Weights of a small transformer language model.
Architecture: LayerNorm before each block, learned positions, biases.
Training: a variant of SOAP for these matrices, 109M tokens, 3424 steps.
Each number is 128 + 32 x the weight over its row's rms, rounded and kept within 0 to 255. Layers, rows and columns count from 0. Numbers have three digits each. The size before them is the row's rms in percent of the matrix's.

# layer 2 MLP up, 640x160, rms 0.214, rows 367-453, columns 0-79
075:137121114144163114178169124131096172171117142145155130184100164178124151186126110130124098117147132076108118138132134118188137151167160185099203124160146138106122187109102153115134161102113107093093132142129105125132068151093046159130096148
115:184104133193167061154109174126129089122113141151090159099118077119174206157133131126123115125072138060153151106162087131111132112146109152112136153040071132126113147064097102152156116109116096082096126162087124125114151104150112180160157180
119:114139115112050098130102175135151096143115139075110120124158140139150108171128170120167126123162124112116114155117153141120120117226158103136165131124113141156110131077130121153150108130106114081140142106157190123129154114105188143083068101
077:115142093171149097149158119121160105145079142160145114161117150207125138156129137123123131130129137092103123178149138086173122124113186191078135099196117128141132141116085184096094171118135130061105137177172083134076102077069082141151124164
097:142176196136150119137181143090085130163083122130077155138111108194130101111167083137121134170176116091095182141183138084162121132116146144086149104141122143103088144135088091134159083109147160067101129134137153085109164161141129137152115121
098:159140116104097136151163028104129148163148116148107149108151101117167180132139156117119150128142105121144177096133146142174132127137131173142119126164139159080088107110125091116166184203152127133222116183169127140129153137113141063148130110
078:151123142092127082141129189112129150153088118115082180134154072163145151131101119167172142106059149123152172140132125154159150129163112113146095127146182135156143074193211166087147095113140138142101091095108227114105146125134108141112182128
101:135151074102223129128123105111110164120116105108150107092210125106165142143175140159146095152130140129092096113165122165153114093195140161048143135127108151120107136145171115115116149064203145134143128139159099115134088096082160057116106099
105:170091148221075146160195144118170130156188162066128137147128149106104111154040145177138133080171167127119155120122169077149169115176130126162104165051109128106150153133106086118152146152145147102198161134122052100115107141116098117112112151
098:130109146107127097136118094169113112102184149153134067141138160131154109146121080134114110151101073104115084174153124156126046148068146156104084117117064144182093112107161124146147162118115110142149122098106181213155161105100122146110160134
105:093143156153126131153135163080145133064164129226111109113100108104155158146128179105128095104101128201143145177119117104157127108058120175096099187096102194107086098171135108144138146163081096142147128142144136147129146159079137144065163115
092:148130146092073078115081134068191129131160088111113135128143140081134142100138105147184140135121150127105172173136086176150126088083103065218116167180133092114098100127150095135147119120115088158117136141123166121178142127120151133105115097
099:121194156105196101159208181108171095141111120098100096142073171164094146082122142134115210185120149112108137103136102107146117081160120094197149114162135078136115157098151118131153106093124116141139079116124110116108077140078145073104156104
098:084177165172168149138150128115154165145092129176102109119087151149113164056123117107122077075053134130135108126133130132131085176188166104131198091151146105112132140098093122168123077114133078092069159172115058138117151207130124158172129161
113:121203113162180130146166075091093174151106102154082140156142069128082160110115184154138161146102151162122177128137075173138116121117136088120148115138099139167090144123103136107162170091168104088184148111157115130170117119131147074154094144
089:151142116104064077110067178102114076124128118089063119148203082158177107127160147120137161129079117117169120139147131136091150128090124147130097140224153146075154110090112110139081109130174132132213121152188126099170116137171107142124107069
111:137052170151097118127175156159145150154122102124133048101104142134143135115166155145165111128152085144175141154114140165161081093076089034138126189091090094123139194151151168110105141113116112133106089070146079141071125163102159178106117116
085:134164080161153166124124144105136176160159172124178131145043125107093207077159183120132112119088173090128160129163116119117156119185137169128101154187114141172086100090171101178174111094126122123161173108081108128126054188110133126085167138
106:102110093151137191176169181103180159175091166114074135135093107119138130135096117131084144101169151114142081148152089149108081116020108118101127136126101088085105079130082190065095131106231182100209155106129099091102111117145108132112086121
091:126134126128144073109152124166098204138176147112162126126113151143134104156152131044161068079149114143194150140162126139124155094104064165167160116176148116101101120134148125129126170105140163130163074115137145142129077122119140147087154118
112:154094122152101152135124110148142101200070158157077120168125092163153111102128093116096093151160098088133101134175207209129150127132097187147074100119065129168118140134107181126087115147120104163171136174063097055157175105111182088112127100
098:165171140151175102102144131118131066115152167136178139103154111113124181112157094145106106176134107134128110102137099113147091169082116196128182153064112074172134173148158141124133181144120168065155147135104132156062148075176146177125052175
106:136167094106119115151119109119174131170100081140121122149155061138077210127155088169102160138130187134180164130113140143108129156149178166121168140121093168137116084143131135107185087079177110129141096117158112143157147136109135134096075070
119:067108082141219145121078069132093164121147125139129146145143102173101118071069145079173119133145138115173142117192109089143147100088138103139095156168115099073072102122159117095104175144123155096131091111150112126116121092097101156154096107
118:169129118106106103114162152131143138072127067105168031117126147136119122069115147142154130113147094144144106193150137165169115103162053091126151128047131109144165189128153142090130142117098125147103093079186065151128127165089169163088108162
099:127139084117162135098119043119126112123137122085112145133203109147090107121144170115113097174134139069136103107099125135169177134118116131171148115161130141117082109118135135085139114157097099145135096180100190064092129117067125145057094166
116:164107114126146093140131142171130117099130134082114144113158133083140129159097132123187115094105138113047149126127152131173102115079113110159138115124114162186049163060180103122174180078122155115089123096176110101138131118136127141119115163
093:122104117101065113136121163136103137141097125097185196144127114139147107093132087142098157125104158112051152126151105120093125074173184162100115159168052165131137146084114095149131117132156089093094113149142109136098051129074111162145132105
074:190103140133075112143156128085166078111091107189103107118159124175211172141142193042127147113175104151155138142203101143118122189094146146166105190154162186133110154157162124117113146125144142102143185142129193084091208149148095063116139186
109:134089077123169060223119120099153119109096136160160150124107108165179209080103131047171164140150111176119111101228093096075160147160091138097130141131156100088095096108167148128127117127123170154061134138136087102143105137100134142125109131
093:135088172108121147112091098108155175140082087167129180067167147112167155126125093111125078093071095110117107137170136118132113154054146116113112157113145072092131121154116139148130214082088142109096143090081207127146172147144119140105105174
076:152152110145128046199125098109098105120138152068091133132138163130169128119143144113114110119114113130093231127168089151193153099080088115123135122108090116123098133184162154096226170142115132142156147078125134097099083114107164136118105136
063:180124098106084114136098126103140130103130125159131109152109144158152141124144167095180102145107093117087098155121095175161153178105120130147043135155167093107148179149106194115143114133125097093157162066100109101081072129065081148106140136
088:160120146185160113131155145151155136161115086158108102116097110129126136072120111158121142220105155154148061169188062123141138136102093090117134124096120134117109126133142152145131148073130118057127124097085121111120088119135113157111095137
108:114157176176133168140172142129100092121144138121070123115169137177139153088175119131128133109108123104117127183136105155129178105131111146146166137153102138114134209162138071143174130108173180122163152166120172098062055104190075106066136154
132:112144166149147122167165087144084121174134138126120131103133121200139128092150079117108130125107146111095174108107137098180120056115098123150113120181087172153066115158147072155175141117178148080156147152144165111116103136138158138120121168
118:144163126117108082107143225190098092103071100120140187115135158170098133128154113150117143118141143097111149124127140164108145075191149151120135103179114097161076105117112118150138120161117104120132179115110127113188061112126131091080144170
113:127117109098139151179207080187188100168118152127104103123082113164095145139129118075135112044105175138116136134133124142112154110069127135048153137115120101122157112164084086129091034145173120139141126114125100141186152072152129148123155118
079:147170132184064149157109102120129133073135124127073087182103096125112113123134172117183105171124118087177096180068145119132142134069093156124108142175111134065152126097129150105117113139075124077110190074095142105142130107116117170160157149
105:114088168098089130102141158147169147133195117122151175153144111149129131157138173054119150128098092123115099190089162140161131113149135157147123086155115112161147145119126151141175067114081123125133104162135153133161122187114174197141136148
094:165111138110159102098134155145146126107145146123144134097131093116160235068140140136150146159095078091102110100134155130186123178205096154102108105080097095105121120132064128121122158168168142157130129068107077137107094078095114113144123115
094:100158198190146136162191105114090122094158116164142097139143103151114124149112126069190118172100095078137137094118112107150124132133102144084148109149143105115165163160108202130108115117107156078148120156179185116091091159116111169141163092
061:177127096131109079115097145092190116138127100083111129135121133089143162114128173151154139146100129137178205156129150168161153153139131147145065174139167158122099149074110171087111149075145131147168129073074058129101125157153140169066145090
108:144131169189109087145110149160138103125131135108086150180129074150081122122151079157193141131114117186156156146137149206135108134148101125121101108142101146074147129096153141179105108148193163099121114129145176114103061045114137177114126084
094:148130151127198157127122100130084083155078109096135110137120090097183122114106112081128151133133117103108132141196065148154105165095141139172092129183154165133082154140099134161156153169166112148153133133217141122177109073140108104098082165
103:108104054144155126129141089143151159155158120137130145143144096139138176103071149104119121118142109123110184111196145121131100103133177123145113062125181089109187119171164127121147093142170097100174181150164112152204127132142077124135123094
099:101172174147127123166099132134115127114120097092066110110185057176100061143166097154115123149172171123177126120085121172163132110162113139161122098192116152117127117144122094175189129051114144083123116140190118078141066140119153179095110123
100:122091081114104130184139095144149131161190147200129096097085144116116198154153149084132143119095105152078127119164103115143130115121194116143128109136102119109224172090100086162158106113139077102119097193123153066087127147106099133101122161
105:131213139169157154111158161156166140151139065098108122152092117140141100120144097130127113162146155143123155143119144098139169117149154034111120186183122040130134101135167140100146096105154100133125152106090155121102117126125133108113098094
104:133108091148130161131212139136126110164120118102135134154103170138170123152116104101103171159073113104100133116216086132093146157117160166123165161092099098077113141156173161181046180127192144138128149123159147140119081082182089183148125100
060:122103084101135094125148135099134125130139153142093112064150135121150141123135148140139087145134145154120161165104143123181102114135087123186126139163164113048135123123079151059188161084154111137134124093111133138133093142086107222116173129
108:174119146090169113076165089115146151094122097134136078091091120111115115143174121167135110170171088143154125134145095210138108136122109024117166153102111103094117110192153158091159127080115141125133113055166063143148092155138156173083105171
092:090204117125149122131130133126098168101154141182098098151121151123208130110077159103152193115156097171171114187186076131136146106151142125124126153066143125083104159126136140110091143148136145120185136145162129171101103057128102133086109158
097:091154096142135129199110221118111151153120091077059111079198148132136165171113146126071139139102126093117113142088122144114159128157161094141108069077161155120146138123138112159107090075122082128185162150074100125130141208183185137128126176
107:117072115111100107133150054127086147112131113068122163115107158185156027124144090158106142219164127154140120122141077071124128150066139116170077132147153125081153157128162146133114195148141150089073132135134150113089139114095101174174083117
099:156106145146105130163147101152173146090148116155119148122119140145150122087129116152184115134149091143127162096193117144123102088095110176065100133115100152142082131091155142110120116149091109102030154091100152054158084089172060191144116186
095:080147121119122092150138123118127160095108155118111147159105189143032145191143238201128156200177149172124132153120125117113153048194139097139134144141108140159135158138137106150101100084097132107154100128100052111101102152172108181140118106
112:115049198017141149172127091135121182129173136108151148126103136090133118108154115137105111119148108095101123184115126199085153140077076094107133144164125150087137148117142101080109102092096127166070139119111112145148082086102138179153134126
059:147147110078134142129127138043190155126165134110108128131146166148199168105164177113147117156116120141081173157138111146181091077156145089213135179129115149119143126092079142094136143103124057151117143112134144132144171140161116194130177172
101:092132157155133129103078160081127150146087114180115118131151144101115128121118149112156152128140123169143137182102164116123128098136162148150081198102101114128110167110081121123131124114113158158154145056151049117223207107127073132125168223
075:180180172090107150109169101078115176206109122085143128105149167135175176119147071159171096136094108146113106135114103165090137159166138158137132171138164182133182157076127102106113112116105132113132131079179150121123128110157147151120148106
105:105105122176135107139128178134198158104131088111120097115111133091120128089106078104098139086110149127137135182168136131148136127116177162111120096186136107054183123097138090117151152112113093101101187130185121115163116185077137152163119103
102:085086155082129138146156112085090160165153128105134158088104186153156174077096141157115140110155144121130129168113092097128135107160119182155144164203082104110078114071125140150118130112066102154130108096047162113118092141139129192064083091
104:120165082126103137136122142174134128136172101142150101222107125113088075109099092105099153073171138098085124136135137139134145151168155137117094135148128179162123152053171120158161079137105103132085155104170097141126149132175155135117123140
099:167115106095143133125188090136101090157156130130170171157153116139149151096173142104161102134138084116111147066125130135136123162129106158127144116107150138138066134130218149151144139174086103132068133112110180161116107101129070131124137202
093:148126120114081078143141171141104151168123135156188166110063112144145072136127127132120147090124123132102130157162093114110166119114133089141095115172129131118143142157145118158124082166113093126099075084154134135095097102146196152127129105
089:111114114177127174153154084128111094107088085180112068109171162106138152109084145128149059101156166108127112097164166192179120172110156179138118140100134081101066067119120192111124141108121052150103134120178066098177103113115158125112129126
100:160183152096079164143077178146114123164102136122113111080132145091131071056068173141157075117119079110151124192116148166111119146128059139146075133174121165114147133127124109133127116119080119151111119152148168144120168134135115162102142140
100:152115075120148121148165127174168138103183055144158179127138126129172114056079139142150127129151094093186129112197147118126141137101144157056133124106082118151060106084153105151104127157178127144092181075146121170109111119108059141153122137
094:140128097132083088129107198163141122138062143223066156072194109094142109072150157111117160094125149170132205156127138173114134112093092169124070134118119103160155119126125126098135146154168097151120174078107129070150156142184152084139095128
132:140137126141154086122157182119092148113106131118126134128162147087127111133150142109136109138139145121064154181166148135158118059121114169171107095150172157132068143180174110094121135128135126202080096104144157107189137091143141139071078197
082:139106142133125072200122116134107085120127169087144152176178134136155133100135161100131168093098187153158177120151095081150088122098127131110115080129169147117073149123157175098148178140158118086067102032111117096105175124068148185104156084
094:119139178160072170072108155132149090156206144169119119090124153129128143141098171152071140166068123132089127149124137111153164114068188134196160133075153106163108154090067146102111173121132107075119138132165112104133103147142074087113101108
102:152111140081051104160134162169131147134145119096142157151132064162167106146135083122132123139037164119095116147104084114093106122204179121149119081095155144142107158162147126129075190134120114130100090148111188100107188146078116091133160127
079:135124096143173075142129128178164135084147159139105152130139119132174162121116080110138090168137130131095147161075116105182142119138128154195171056148143177105127146136091134120137157146124157081198102107152056102111177101071104128049145139
061:194182111056111100158139130111165150136171159161111130153189107165173111137143150142154154148107126096064132172152154122197115112164202139152136161148154120104159075076109153157124147124126080109123154138115117082118077121118086161085123114
111:111104174155085154106157071126176125152167135183091135108133067093165151148139132115064116156131144089142092102192131143120169134191122181120082130074096172132127135122174148141117121115137087129079117121129108126189071122163075168129196131
101:098115116127151118165115085116125134150148029143053144109114099128166128186107139147097109175179160131141117113155137156132151185222152122118174131129115092152143162115167125116115147093143104128126120123070069120072113171158082151161151096
076:166121128142100074149111090112200136113116103136108130138077141131132134094145169110157092121149088230130114113154063142137142137168154124165072148162195072083156148119130137102154086111173076136137128073112101141123183105186175099102070094
121:124147120112103083153109132195118125149089098120124145093162116139099133144049215087179124044129089084143087102087074161195096169104135108133109105077112136146159158134224097119157103155112119121098106132124115129100079095106186139105130109
123:127129104174116119111137120087107140160100122120136167088102098153073150142116072070125208189119130126121105130128095130121128155150122152160128111141090118110103110170134114121127134121071206118116149141123123194147179151104105229147143124
107:166135142089075101131125140175081096096122117149093165159118109169107173149140163119131114156114131068082129208139112188138194118137125181105146103109083091175123137131121143111136089202075064168150192167081169091154113102115196071105167092
112:066120081105152138186134110083086169136202140149133173160111093164161118106072143113125088106103155160136096127160131109122111099136196138058118146184129104096148124120139146112070201100182154130135114121191106154150098121159107103168156085
115:173085124122099119161085140142093105210111124192125041118094152133193083136169107107197153108125087115094135133146177117088116127154143129118108130123066105135172157155120162134111135175077090072060096153066103084159122130134134165125081144
113:102228112120173107070135087101116209105130105115127102080137139153163116104077149142097185119156089105105108141205127136090109164072155109127119104160141127159106144112147141157091057152182192119069099157157142136117161132111139140113106122
113:137082067126185149162096110128070081110062139075122144152100094129162131122126126103175113129145091093138136180190061123119125102142183131072111157174150169148139107175112136097123142180128072112111166154141131138147076085142147077089160147
062:162143132170096162140101089095133125127148190132089149152139129128157153154121132138172098210125081124081196141105100121175103171139127141158125137190130103123088106114125191089120169108112143115110200115154138066085156119155127140097107110
# layer 2 MLP down (transposed), 640x160, rms 0.16, rows 367-452, columns 0-79
085:089192152170108182117180081139114126124106123106133114149144155091097087104144147127159118114109120215079122100142116118108140122091202114139090124096120122109118150121160102129126128174100174125145051135171179146129095061149201075140105103
108:162111141150191072138133106127143082150133133145140220114109142117148209146105156200132121173107140085179152146098120124146154109144109162117098129126138166132117088108159133094164094158121126121126094090122128148051119117175154192146153174
099:120124090159139166135094085127126082075121115047083155109126133122095127127107176092163177052121148088082134138172074078095070141087163186094160119151103084093155164116146099177186108141164106109115121107123119154192156095136123162153173132
078:120170168166105158102158093105095098107137161098137101102112135097141109105119120156141178158090167186140105136116122079081115118134080108136157113115151155124131165162122091162133094138136152153177053113153171112120201142138164094062128093
109:125173074116142139094052103122132147134138105110128088116145150103142125109166095069153152171122100068129107166190141180162093138098128104125114099083128118143128053112105077081124144049145122130180172109157119135068122111095165147158138153
072:095085154115185179150122086126130070134149174109086167102092091185154165070194102123139112118169109115155112143121090108159114117127104181099131080139127167126151128096110105067076074094078119127167100138130150132107132124102120187084098109
097:105099051136129160184167124127175082141101125108095150134193156086084165143133177082120166103099119102129112141144128104130149155108109134144169092139094132117198102168132079116117120129109098181156141115129115176172141048094158134099116144
086:130126137123159127140177176120078201134112111086117132156136143091182179132177143128097148117139123145130125135140122184137177104098150167114068109151083100095098128129141085143159126113123096146134120088228164127136111139138211077127100181
110:095124120111167147090074142090121195126182118096134199104142140110057099135113091157122175108127119202159101150122141122090126141088100126098092158156089189093109106124181167141121088192121097121119137134152155140104141107158087050120164134
097:143160208074132129162176144154123156116123066138132147119117163087130137076158156161145168114141161095147152095104119112148139070099143123153084161162113127159106114103132115156103113098135062126073197117133153120110222118152090130069120085
092:192183185128120144125148091110106116062104113116062185109071098148104112045074185124119132119160119139108186128093209117165110119122131184155072120126189145173106130139120138081096106101115093171121125094144137147072156168110142145153145144
068:125089172157153149107126100115121113191153129112155095087136138065080123137089124164123188104084106130102114086119139115111140192112080091113101130104115113133130146123135073191081090147093117130078122115129119141108118160169166097105098137
113:153133158139184126103087124154133131130176149071085193113182167132133115155183147125187153126179115134142167094116144147093197098110085105120134128194084112156158100050173124210159115138138141139098188127152159103140038130127145155108119111
111:175109128130130126129106160068088096162113114114141063127144125141108131137143140158132164103138195176107080132141085111113149152168105147109125105056131139107144120170110131150167168131151137121156146112054125117169137149152122103170165104
103:079071086190150131130133133114167147112156135112087128119083106217120069047128052196166051092141130135151173152135085157116116087122150154105118115195098097117113143122138154096135118086146132079114114099135164127106153109147122104144067086
095:084089119086118093115049106084137061131142098100119172128160116140097108104132104073150171125143155118145146110167126134119080169114142178115156147144075117124107125151186125153103126106128188136143075124112156126099185109133134106132140172
098:065118176141123188156102123071147160101100120085130132116135081104114195075116117123131167155102122128108143113138119119148123104174117141171178200047074090149111138150136115165140153180139110113218123136145097118118097183116167080120077043
086:133143138110148093144094120116133142150163101175143113078144152082166174061134135155088147132149135127086127059160156177135112119136081044143151093223146135138109111126089136168135094134164186090059096092129132174087152182187153101127098155
107:171157122099163135166131144251119187132082099037122121131134135150150169118137123164084100135110140164077098136198084168049096159085111185071132167142139139109145142118111127172121089120158134196100164118094135133144140161146115146138139097
093:134103122123135103132134074075125088132170115092165091091119111127114125099149147130147091110125174133079179125167091122130104082201107151110134121191086097159082125150078080126153127187227164119155118163117120172142082118108100170115099101
097:097123157115154128128077128156096111140136137150136118191164172124132133105092174178107086134146096106130152107118151154115182093094175121125166113149105092132133114081215173072092138093098150207100145124162117148105159157132157098138175166
086:173118177170146081121086079149107161149128102107138119126168112074139162141156069185083133122108158160157049159174142134098138113110102204158113150109126211163129089165110124061110165121070065118183103103107147129125141090140120150096109115
100:165113157083172140119091166121151157179081126117118162142112115129146194157138103138079126171198184155159156137133146138061078151143115122118152165126122115173062123130094091140182149165092110114079137105158134139107093088125130141089096115
109:092073096128114071102060134085097175168098137103129132146203132061050141109154135091153101154141103119177156125122178086183151099152106136144068104170110111158128068111124175108129121102101122139112119086111154146129149118096081121125148084
106:081123171148123138115080138136119136103081127130115137075123102112127149104135143160159120181143136106137162163121096167194069117138147110142152119026097075182153097141127107176169122126145077130171105107143086099088116136086123104139094056
090:107089116168153156119143084124173145132100127062124130185188099163154108194136163145121164105130177128131121124169043131140104121101100149169138116178189143089080169136089096112196111073129131151166070145128134138114074085120108129128144134
105:068159157105105132149097130139124156098168164066092121149126148083144125100081138126117124092135103101147148164104126141122105152087161162201117097093125105131139161101120082109124128119066100141211094089101156116177162220147159145143084143
098:137141144153146140142144104137161111140120156125095153104107142107086176104104115216084072143142147175092137125129140138149129077146152156164138166173124193147055141128110079086162074116136104179124119178120104128107114140151108183129181121
076:148134127129137183099094165118123149130058156066081113094150144072133192120102147093152139114118124135143113135130113105162071105149147151133175188090102098122136092172160103083114090123120181140155115122150099156116160126082153086106095188
107:097130102148114105141115168125123163172088134109138143117120145058205139148115184144126141114137127129169091192169172116156128126155102132150141161133198158140109122134132146153096037087160101149138238113151096137095156172172096159179169144
075:107175200125163103072074082105124149101112084091088162096137070123139129126130139154120111143111111090102142125139058101119180099131118125131159127139147098095128201070102148056163165147155146132145181120160059166106116147173106142177175130
103:101192117105105131082125136101121158164177071122120110139086055098140167139069119117105108168123076080173146153142129131117163095074136096118169130089114115115091088149094135119090141095169155142096175198095152141116138157123135093157147149
064:127119105108192174117122125071134161043166116121146110167128130147106166184093142143118118125130156132122079113148111136140120189120049181123108127137151103135165119146062137100191137183084085137101144121128112155147072138084136092095123110
091:070109161113102156137130127069171118152147154136101053115119121078136180059156083129094157167108094136144109197158120129125089131142125088096144150000117041164153106098132097145079125131156122119155110119132095132141167099086115101150064134
090:183114133111076098081169124068111110069122089135055137070114124106148103103130160097111147090119121156155152125193180137129097158152119097099156113140126108126187112168138143102138108119091162191166123147133148189189095129145136109087135076
154:163144133134070168206148057083143131141148134124116173129135134088149096087132138103150114050132093100072129113130108107172106113178088151073167151154158092130098125124106165087141207161123120167225145188133104166058152137094104164152159140
128:154051141120101106109143200151156125202092123162068160105170131132153173073144124136127114171148128180113114118119121088095163189127093125097150121110195116122152106085163143109124146185107148136138173166180084117127168102181107156151131054
113:123100119156140117161159147158131079106069062105117181104115073129107146174081125139100119137125146244133088166142161140092144120114086121081091134172129203133187111139065138191167105107136079129132142100132130144135084123115133176166191111
087:168113097069071157127079125071135140153120111143096135196162094141119186145110198051085149116114154143135089154155133124152139117126164140125104133142118156148144117111119146096135127085139191135152098127124146159181125142101143099157129094
077:109124153132145119125086130099175123160125149154094120138133131096059147100090138086118089131131125113131100082106055095133065128128147092189100102077064156135168128116144115136113090131111120150135126094089112154168164179121133128144134134
074:090097170126125069138134141156145107100112126133125091106145125057107174160132084191139146089170129167156152188091090149107105111111125180150136164106148183147098150195161076071157163102099109129155061118114179144083156108139161110106168145
095:094146118132147148131137128133128117123132151065099050093139138149146189159141056070170114157155117151134169119122114146225107113107118123074078134151133161138110168125141107094113124116118181100101106143135160063147122205115112157144134105
067:119121087152164092151120136120143100126190093143093140151212076128145128176134123134131136121232150182117128175148095101096159114147126168144125158147093186086126106162116161106191146136157125160117146121135114131110127153116147095111120126
088:091104176163111118163156076121116098154144118111185149105196135100064116105098123120122149153129110117121160102117159220109148099172139150097137094167151120149145174147135099130137123145122187129117132132075154071172177109173158194160121128
099:122113081130141115084104116119094173140064165120146135175159102107057119165152105137061097152133090123128141161177150113130155089118086068078079101091082145112118108112103159099162081110155077151191146143173159127094127166115123114159101149
095:110153160110196180171143144140093081094105152131160130153096108117108146153110144161150081092119160092118169163179168159148160115109094203129121086113094117114198140204185146069126110152181096151123110073161139167158098157108155130079166168
101:168093144158123075170073127122126137144106092135112139166163098128108137140113134153143177150155192196161102100107099090200104090131155128167166153160091212105157179155144089206132103086152193106146123102134133080079155154120121113131123123
100:094125119147075095126155150057052134175132127157121111083064126075151123112099107154189182106119156122128087088087132112118104110080091101124145113084154122186078145165137133129092136126109067103114138122152123140142201118185121105131135092
084:121125123205129164123075084174173114051154164109077136137112141140164113129199114089170171149106069106080127116145108112133116084134152111117129162187135115135123136121110166147131197083185181122068143107112171114126163131096171167172129140
108:123131159144131160158162145123063137138089097094169128139118156134075128175123102132167183164114138102132157173183089147093083118106102173144075142085118150110085110169125123083084165169122132133141151134169107131149111095086062173152161077
077:112133151156173144091119090100115200113111154190132120189135166141070134179163161101114124094108148187122130096125148220164150086120116113150107131157112155135151063073098160044156109163149152097124132157147103136102137148148123184166129139
102:124121138194134132124094094145117119152071140137114123121129077101132163095121172164087188139106109126111145140140100191147078100131078146119170150000097128147113119127164094204141135177165134140185095123133112160144121149109132102131122066
092:070105101143162160186089148145127159099174087123141124116160133129174079141112113141128194149096082102148143132133148153120170135089132166185087178094170102174163134168122133246179033118147091184121116162105151095136126176144109110162124083
102:156116175104108116139137145127143060139122208092125140118099121134098096059109156142190147155153157137059157118135129099115176087095133187101118122175124125103171130105177125112165148109174110155145105080151182165131158043071130108161124158
109:108145125093115095152074148157138108142140168138193120068155100165153130153155131141129151098109120104111186139136138077108128111093113112166081168080140094113125152109170168113165140172129075140080108133158166143107145134120151131132137107
088:155162173117165125171146119079134180102113107118047140078130098085094144103093187180150194144089139124164122191155134168156125130141156113101126115162152177124132121038102093126128109142119148097155130157187115089103160169126129130172084141
103:148105119095124107150161107129099121128120161099120201130139066135140149088095075133120127121109138188179124135171187140072103127072150140124115070162158202145103101082171151124106160108101121134159139123129145084077198155123096085148167160
105:136073153122127128173119076086090116120132152127102169133093201092089195073107081128127196107138119140136121154179151137158198137127079136160136176135133124121099112108134121074177124148046116145094133114129137138099125127105150138152143125
056:187127098110156188095101071130124166100211102106089117145090146144099120114105117091102091123118112131154196095176151137139135139173151103098163109132097160155056136198165165120162127100085092072115068095155176159096112143087100128118162145
092:132076158095161132195150142100173096184170056123088140125162094107120168123110104069140118105194101099180154103062128127117115104150069110123158155166131148210104123129093115125156171120097144131171137084168121098138154047103074160108121036
100:103142131094129144150141148093104122118113100127133142084107119091107138148116118045122123157146084128163082073131122129201050153073073106158182157117176083134142104122141169143102156119127207145073084208166104056099137128089155120129113185
107:096121134148089204105149116069115086162148101131117097146166097178162158150143112140148139149052157140109145152134114093105162109101096062163100138165060113146151127108074113195107147142118177115167095133094143130120125115105171127156123157
096:141136102097134101133130119148093153114132136082147131126123164101117154115109102190120127126112111092104068166168128106216143085184124161154059153139187147110149106133116100200158170112097146116157163097093220096121138174084145109087158082
092:116086175071122125125127142121095152140104080129090119171129174074109138174100102195074193133103149160159169152114118154107122107080152117180067058119163095186192106113119142117143134103153134183106149090154149087147090166180138136121129165
106:116121109129138129146075090060153109096184146086102178107157149099102115113177129163121160135071121165122085096128123168146141127103164153107240120189070132103125128071198034156125140126090109121139129058134088128159115137199155107152148140
076:106167079159162116110090168156109128135087157104065117157121203085088160157119154148146106096157180159126088133192129192197101157103127108148096135152099098146132072152077112115121087150141168204147138100112119068159122139067129046127178115
084:046121189139169122166104220093096087133103125135101174108128125121081125135135102103149125100155156122152115135134154113102147111138153112141148120159102170089171089157164034076121111123108143113152085129159197186080162150147102166108167158
109:087168194153123125148167142126113122135114143099114162081173110109161150161075133089146158133151095134183096112170161113146116178099154106102118159213107122095169125166099137123100141134107154172210113166130113122135163126103149133080132110
118:112110092164135105178110092144121079066140139115111096104151117133077178128116201141109154142102120125132088084145130160144129129101119128120133145210131110116066141100192095114062151150143157110184195066146152165085143108147128130150142163
113:213135099107150105149100124134093131175097178122145124158151142141117141128135180105150099161118119099131170096154137110119106183125182137065145116115130127143107122140177068125114194104087142149199135066140130131099123115079118087118077161
147:151076119117145167120153105101167079091079142107119096166158089116216099137122117060143150109146144089112108175143120124170178116113088135128090110158160144142118086076139121163132113140116117133108095149177138176095087086097106109079130147
112:091162076117117133084113104138090108115123098124102102151106191114101080129074139117130152147090157106103137069154104156082129136129081037144113098110157105140135144157128130102150143152123128149222123085161124174072146210066120057154154131
101:139118148137139199115097173134139135100086137079030119082088070116093110120152131157139120079179097190166111141118122177143143128092133202132162125151091148167081091129155128124111096100126089156127125108077117092150118168144141098162122123
102:123127161109126139156110135164108192119111133099184142125057097114124107093158150102156117162160134116081102100150102099147077064167151098126085161180144130127103149172119073124106135109148102106126119152128162104096125171082134120112153134
103:145095102118171088122146154141124117168168121141131157144080126088146094056130070075193154119168087160051110135152100138187119138062099187144132145167142187112123118137116160105138111116144148188143182115128127016068096094148118118151092142
078:109138062159165189122098115047144138119120185111054195152104136119171110087176124065146094132158140108100151153172109099173107123129091152123150113180093090144109099119133110081127153104085174139169166110140119146136111167116109093170152166
096:124136126123113112118064058067123130112167138131125106151111076083091094167099145100148115120161158127104183141138147162126136142096086155136089132169090174107105136094204153110125103136119088162104119146106115155132146105076128173184150158
111:150107090108145138145075116160162123142104107111099128113120158191148111187094130076107075141153111149077117185124159117172145103143168144108124102142082172159119139123170146096174162083206122151124097158085118198132088112116143163125168112
089:107112150144210110171110150111155124072105143122066092122124126098115129119120086054117103147087177150130111156139126182143061156149068090169131100171162107053169124139150113173108102104115156133114109133179160149144144100163175043128119128
114:112135100118106107186063096133135122108176154131100105123129149134097162106045139112131111086173086123094090077071141146143119080120127105111119114146120166128171180117135146107199136117151166086111094085115096129118117172134107142083078110
128:088129121094131075153107121162076097140110097074178095104106127167142122145121128124120144141123125140109099185112147129143114134117074139151167146119089132095136072196151095112142150103108137113121117095069136129156234147099136192160143137
098:157143156162121159141086177125068123112087099107198128140158104145149132102070158121111148145126120139132097119123098139131171173115101108143109166092161069139125105088159127078098158215067162185132162127137132143167148138199162139139130148
105:159127113137133183141130096118165154059183124093117092140104104113118103048154100124152113132160141095165075151117128107176066106117145086104129130216098111086149122151171127104095120112194179202117110162126134112168103093171111082092138100
092:145166131112149101142088122120107126161130131105110110140156195129091114208117115108221106082135159117117164106076108196142113179140149140122182203114119125157115157131116165057111149118119151101162115223157088095135137108093148130145132152
094:159183063136120124134137140131115127089166086095122108143161191131085156163146160177156132145134143102183116169123112122145149094088149087077066132154113111111097124150093107131161088148168191158111170134155164138118123154146139133066125115
100:130104118123052122108099128127079050119137166134105121122141110117127160136163126113093112155177139069109169056115139109140169053076113135100130072167097135106118128163154154152149074207125144142069132053145080164116149221146120126138076130